python train.py --head_dim=32 --vocab_size=1024 --norm_place="peri" --rope_fraction=1.0 --parallel_block=false --init_std_o=0.0322 --init_std_up=0.0322 --schedule="wsd" --batch_tokens=16384
Each number is 128 + 24 x the weight over its row's rms, rounded and kept within 0 to 255. Layers, rows and columns count from 0. Numbers have three digits each. The size before them is the row's rms in percent of the matrix's.

# layer 4 MLP up, 256x96, rms 0.0884, rows 176-198, columns 0-95
088:157140132148105138113137152078148156128117144159145170154100158131144170137118156149160125136110127079097124164112157130132167133122130123125109146137147116069153123087139112112102107087121139094132144182119141153134108129118118140077099085104121163140131127144123180103112102150166137113
092:136131132144109128131113105104081103072124145107121113112134092126135116161112145120185144086138132150169107080127112150119130156127103170111076140114117133156142146160100132137128102126120121173127155146118144127153084095132132125108101125091096123122129101140098127129060137186131111138
113:124152101135095110096143139113100115138072151160118166138161117118107155139110183132155149092075110104152127117134106105081147125095177084103132147158160125132132146092124157154123107088121108145151161076142118148137150137128115154119134130151110131103169147112149128125104121157143122129
104:120127140107129163110094147134181124123120133133138124107155151117132099163090105134166160112146102083108165129132112165088174100150106127110160141127122167104144120106094116137110103114133110089134099140149124139111153134121159142143156172090118089105121138146139145101140127165199108119
103:109131117104130146133142104114094109154073111150134118159161097114136090135148119111125114107130151101108117142156147209155135171114125113124107099143083110072108128106161113121140123128086107144114143171116130126129160117163163120108159114128128180136150136128090121119126116164171121122
092:165125144102109134169090077116123151102156126123110121120177114140095152131126080108148085200133111124080125118169115141078144101138131081137144138127123118161114157128100132137160127132138140111138136120145153117178155103141097161134130119109119114140102152088159134118115127104109106114
112:189114138120131115140105128162151123123123138134095102147146145121090151130123205133157133091172123153130120096122152126127153139136165124155134126105129132091111116127096083089122120114142126108107108132151112127157075094099104126131126157121147128176144155171114119137096115114165180108
109:135130076133097129125051123136102153113133107128134115153131160139115165187126127136148135153154102077134141116080115170147090142123094169120148099132115088109152135117135153138128167129090128141103091117135136132124110102154073130113082116130105110126136152123149109142114113134155121103
096:143096170105103105161118110109126108097147105138131148108099172177132104131139111149121110119076077116133118109066144129134106152111099112179117104139097120184111131143136176128122124105118141148121078123096134145133140126129086136134130111145076150132139117125136118130091102090134151120
094:135115093069122111128122117123142156156123102155134113112151133131124125142127112142153168150085102143093126119143091093122170153089101100158086110135123152121138126126172166130112135123118103155132122105097131082146135110120136119164127130105122176157170137126086155077139117140109163177
098:116154151134152136132177096125154134127137091138139111178137146124102088117132113113118149127154122169066165128144118072111153137089112141129125103136138118148109134135181124167129194085131122167157120166154103136154152098143109138141121149142095105102117135144132128128146107154107153144
103:136142120101173113118143206119125122125136121181168088169139130096183091127113134150108125137152141133119098128121114148142171152102104154134139111118100146112088133148146134095147130128130142159144111141142160111099159119131137108174096058127119097112131114130143111151133119154149142146
107:136138156127137090120172088136127134094145146114152123130078102125119123099134145116167146129130123113116145119112195116099095123169163191112113084126131165106119135104156147147128115111116113142150124143133145133095194080120105149148150150142110122117147112185129154142125127121149163138
102:150119101112153128145153095149092160114116137115107124105127148123143119140145121074147140102123153110155053129099128105130148127146115156127155168187100108129125136121132145137101065134127104148129092142161134121135115086121145152185106119133151129165164130099143114103126137180153133138
103:184134144173126107142101104169165123121132155174175140108136130121127159157131139148121138155147111111131120099127123126141118125140124084098100164133109118112139118163126107155158140145136123100163121122116125108116159104105088116090117136123125096097171073132144088103116125091154072101
121:117150136069142133096109128109092131123150082153134132139110122105168134121113178155130118102053138105151139122122086122130101136096121097099134139140133145137157102161152097158138117160109105097126120138111100140135135170125146132150111140122169073093121103131155114141157108128077119112
101:135134136118119099125109136159117111057087146133128156130131153136130153122114137128129127126097085108153111123140089110156107127100119164138104102137088160113113146114127127151081137152147128132128150127155079190168127153168136123125127157102112081121100080119141157172137150133138160092
120:112114124120112164142153119148104157105153113117174071126131166108156146106109157160129164106121127108154097121103137157124126130124172129119124138123148165109144139145105071113107143121187107152139120116122126150101142147145114102148103101119109081172177112114158157151144079132153140119
098:108148139159111164169128131144127130147148126124143169143129144088152133137148136137141118119139143109109132177128133184089116096151166102134139124133127170145123121139158142124155107137148116088158098137099129118100128113153128143096104094075078160118154139160149127143100089193166124147
105:149120112109138118084169126161110149162153114117132171155140152113098117159128176157133161151150109121150093161120169153152087136165111145135111125097117129106120127114113105142136158151117141196150163143119124157153158116115095164159113122136094133138161103115111142134171143108107120163
094:104165151085117174115152153103135168123139144121126108143114136097116104106100115127197102103127085112137136108126146153127082106131152148113122126157117092130141154136105127157142100127095187135121153136130103144155144165126109116147125115183142103168163146129136160119108135126148149180
114:164127130124100177108131127122116092116135152126124163092198172140138070182157120098112094148136126101115150176125117136128134131137086164119153125144123132133095130140123101131122106090146126145164131147118154158167130123128125173118118163149126123155142144125148104126184104155152126127
101:113135147127171164139130138123131118108130141135151111135169135106150148177147145125126124160117122106128125150099115142139138162123146144105115155139125116116169130117132089158165095127148150143119147137147121149162160097190078087151137167150116074134109121178104167155156151166138111165
# layer 4 MLP down (transposed), 256x96, rms 0.0836, rows 176-198, columns 0-95
094:074160143122109138168146159138127137151126105109130118106146127130112134182132135142137127155184134143137096133135148140122106143161128120087122089146101116108157098122136126155155116117116095197133124133129107092117101132171092097162141140116152101185104101102099117132111096119153099159
097:154125146143073142141136115132106157137129125130127104105111162107148127132139147147140172103146136104127095145107116123115142121144154096114144112100116168128148227178143149107085136120101132117126161134144080120123153108117134111128123114105094114129187138155140109148147112142176109154
116:165083149145114113132088140140100165119137112129134120120137129143133115142133138158169121124134074153127113093120115162121187103113172106139133142126150171120130121130111126098171130110138114162089167093142150125140108143127132108094140126159063170160125100159125109125108099102079127133
104:092092149094122150075112124099121147143124154134159138155098145142104178110118113183134136130102132102144174098142119131122189111139100112106151113154122154109109154172093153155112161165138117139135106113170110094157129090158130133129132133104104144149101131137165140089107123142126140128
102:135114144140144061150167143157117104105113146152133135126093126156173152107141125113150164113120168128123133137129099102131196082109136152126140088103175126115168115162112099103118126083185129130138110130138095151140164128142120137142103155138128127129110118145106101137162101094137123109
093:108162136119099110156116152122098167155133127133107104135147099154113125105139143075093136108159125157103127161138167115172121143126122116148126145092132112106151190063124131112135137120118152141140163126129111143083141105135132149131099107126140093183151144131137158163115110161187129139
109:121124076141134148134108108181136101073119122164133107145136116120164175151135117160145131105126132108125129111128105149159188111113135130107106097121154118135102129127127121127115155156161089126130150124169101155159138104091101120114182175138159122128084093128132144130116079122147157112
109:170092094115079143134098101118141104136135093131161125138145134120119141115114148147160111134172088087150162113076123151138105101072143159098110096115116124127180101144139144142136112147134108112135127123134114162127118116155099159134117105128125151097148137110128105113085104086164113173
099:115129139146136119130143140138133104113112139114117101133147136104082127123172099121126115108145154145121151122148069136120128102112159122106150123165125121084147068171158139105143117091099104148156130120110104135075110142085106091160155143136129155121198149142122164098113162163129136141
097:101166120150151118147161113077132090115130099156105138127128143101175140158119129128119094075137132119160146127126152139089112137165121104160100122165154152169113082132121143113161135119116095124125140128088096129081134113117118097074141119132130107103147099165143113149135174119089118129
093:068115156152180141140128107131125153092113135132121147118150107120142128146116125116103124136154129138091134098107114094080223117137147118111104149111142141120130079138146114112145154142112151137119116124095178119099143174129132106122124141143115118092149109137122167137097164113093090137
103:090102128159130125149116144130123175143145139154181136162118119118160103110128139135146104159124121086113114191153132148150124108134150183125110114182131082105105119130152146104079123074150109076133133118140124176107112144128124115131133086105131129118134121163105135125137123105168140142
106:165104077165096143129159149123137126084131140107114130118106116163134141149169146104136084140087130120127127115121126109125143152097114106105153103098100140119136087106110106152147089096110088105159140174116158148098097127085133128139139083127143141115144156188108134105130116128123151091
096:139114151106139093132162170106117125135179079131121115149103134154142134096157106095158132122167157089114140150140134126126051088090111133131108141162117146100091159125172143150141109084108117113141121145143105128145127096124136134124123144119163160135162155151125087121143092139151117115
104:153098111085148099118131150113114098100136105117104091125117129125097134126097095117151121159118116133087156179137171083126151130110104163105124127141104109168103169139151098150135114123138105097149120150115076169106109145146133128085147154162115095163156158150102125115154142143152103118
114:139124148150164116134107088135097143088147121150158108095156129134187098135111157161091084128117106134144119151155113101131065113141108125108134103146106111120115116150093103126141104142151110164099105134113107145127141134117170131104113137103132133148107141105166098159150134146053101128
104:118151165140132144144124128121113137090131090145159158128107113129144152105142150114158123080076160126184125142121100126100079130163151127137152173135130127162126136150164140165135148095100083117135175124113150132138121099149115133145118112143192175122125149155117138143115115111146100092
114:150119134092143127172145136119099130160079138105118154135093127161157126115100166098121143116103112138135109107087134147128152131158148114147109131136134103117148096122122066104087120137108155149088148155112121144176123143145136100140136111122118103143097074120129138193126121140073166119
101:125137125113133131150144089120196136126089141162123137147139111102137136153163128149145165133148124127126087097107151090216108109104112120155136141118135089135157090110150090113143139127104096127159126139154120174127111116085154118138108170135118104127101120134120142138128080106095137127
104:113111123091114167161124145116117089146114147148134130120109135127113148090147122181161148143123097121135142108177164087127107131151117107138152127142155094107111091083155138119163087165146082131159122104140193131117122108149159116131143115124104094099101105128126096141143147100090123121
087:160128126099132081118133143163096121121090097117150122148156127085145139120130126092166130134117165127084111115123118101128072123115160112060127131115137123131160098072131167103132094095094119165100151156108102100122156162129155128100128167121123155125136141114139113127141153122129132091
112:122174164136100127142172140125106116122156135135142139074160145146175132147133127179096101106104153090131131137128145124118133111171111119116103120126125132142111154170125129143134085112139102132136154113131120169168135115117111121137195144168139085103124177151101095104121120116084118148
098:194134112119132147131113166094173115128150133131142137116119099167125126131132126081102083189117131105078131141133111101146081116087130132104168166127137094135131121119128146100126154138107095120142131102126115112111134140103098120106077126105096132151155155112113110123100166097125171128
# layer 4 MLP gate, 256x96, rms 0.0882, rows 177-198, columns 0-95
104:111139168154132144113118100142141121125090137166150117170149160109115141132138129088102143120070153104110142106108096089132158155096136138125118151106158110083152145129171114112130134122108110095121159095162113137074141140094115166134090132186160135133146119127111129121109115108147129081
101:173128115120098148127095123127074102129108147084109091133111099129082104139075152165123116171117109089114166102173096144116121132131129140119145067128122117150109158103117154103114123144117102157077138128128131141092126162147147118144123118162109091105109111102102123106096115123121129120
102:094129116133141099150112080113193154155111158109105121136144148125100099129102113163109114104166116108112108153127120133115139137090138138190097092080127129095149146150132112104132110099142132086122117094094112117148124136114141128143117123143120119100135133135108074146192105171148143119
095:129090135161132129118104097136153136134107142178086104120123108125136109161125122134159152164114092166093126124112126161167109119142127120166116083160093074096126144120112116090130130166164134112093118112142155150103109129144174145124107069109147153143132145096104118098105113116150102130
104:137163117108144140147113134101114103132138162081139126125133157122105119097155120093116143129144125164113155109109138128092184089122171149148161120104111118070174118136151118089151118096141175124083115129167117137141132083131113146123110115195129109148100147133109121134107113129117089136
100:136148132138098123154101120156185164104117138103149090124104104139126181104102140144169120136179075113097174092130162130112110134117172139140112148127110141127101140169104083125153152139100145108108120115113092136138097127152166125132119142098133149145158112154124118117165131157158113145
095:153116157101083137132127065093133108124143114104116127141185178125124118087106128128170114167145094109096128116130123128091143131152135116161117115129128122165135154128124132094139108120151130121109147148141107158154152130107130158181085144145130175113133134062157147115131090118104111141
098:149148126145119105116120075112114132128092141136146132127117091119121130151099153077148158125171152105117131081126111174113159132134126122117118137124135134147128140198162174138129101132155128128127094099123099131103110136127119122150140114138128193110137089154115119108052112129149106168
103:138110137129150112142115114131118113127140108145091117107158148153123190059118125144131144105130111170150129154138127133112111140134117114076119144149085132142133114152126121101089136107111166107166073166157156091157163083133149114138110133157133133102087130106114107151094075126126139129
107:113114139104151137134139166122163102142134107093128112132137110142082136139138093128125103145139142147062178156138143130120118130134129114133124150107153140150139113155141102112110204083141180102135128141125146151157150114106143167109123099088099137126158120129182111154126111117096077113
102:119115105121106126127162109101181147096156144146162158130115154117134114119101143141129115133117141157091142155129110108110149128143140151146170128120138162111111166140104099116091121138151146137081144164057086152151145148096101111185115102132121141122165102091102125130131140136161112172
097:129139115160115149161113140100157130121131119095112154109168166104121125115121148109129127132135172129088147119105132094161145106123098151121102156096058124147108130105058116126142133145133104113154140135078121166081093123110145147136142122172124126091152109137135114136118146124074102101
103:128123133162095075162145115116175115106190144121139092155148137106130085133105125142107066144138091158125158130101150102141116136106129152129133126097115120104184126130109100135147130089124176096152118114077132143112141122144142094114128156115139127112080096153114130138135100133112117148
107:132152138133114136145125168091123157132102110105076125156130144104098111120075111145136176117123128136140176163106127072137128131082129132123124142162096141115109140104158109122092152146121111150130098166105107180128148144120150107133093161198133113117142150121127179122147108141128120125
108:168152122149097117118089143100145120144160111135110160185136180094127125147097130123162126119149155135114143141102076133098130170103119109173143150141129114113150154154093105179132128117094123131127087112119106094127138111115149161125110113113144112141152163168152103130124136070143125104
111:121188067176134148129113137122133145168134155135135109133152111137111139115118129121122100155155166129073115177151146105112136138087088107098140136138132123128140139101148131126130123082155135136138122126078138142131113041116135126125093096123119113154158142091113110137111111112101142150
110:128139132176114132147084082130138171122099104148137129100118092138102088106113114126113126145166173164103140099111114107139118129125117169128149132123067132149147172124163107168141106117144102122127084126140124147109110095101100164153134128128131133161149124129104137176134151125152129067
107:147124148080117121123137156118155140114109153055092128096107089116146107115081124102145106092081139103144142161152138145129140123166124108113094131117135163132116167151102113145116164145109113090115156100102149124150129120116139139125105114157176119162151122135116144118084116166171105125
102:117140116127157116098123156133132122125111088102148133139087118100154131143122159081112104097106110155111156110098131118100106154085133161169122132131140100102106123162123085086157152112074166125067157110106128129111096144114130120152137108133131138119142158191121122100101103126118125096
097:170170130137134127135096150166096118118136140161119089153166160122100138117103154087161132080097106128148153128158104136101090122078150138108097114173123099105123113150125129150160118156128139118135126111126142133109123117095144087183100133112147120102092105111130080109128127151133105161
111:153172162149083120095120136085177173117108143158133170167130094150119138156127129131114095109117121147071102113120150114143136141120113137104092163149118066114125152133167122138156132098115120169138118134092158127090131116099140108131123128164131175115152134101123133115124114154130128105
105:115120147130113124140099094125112100127136125085115117163121113149094100145089192128144107063151083158121126125114124141127093136120124128116159096129168134141145150110165126082127138133129161133152106066169109128104162121116114135129117128145125115128121091126197132098152154154120151122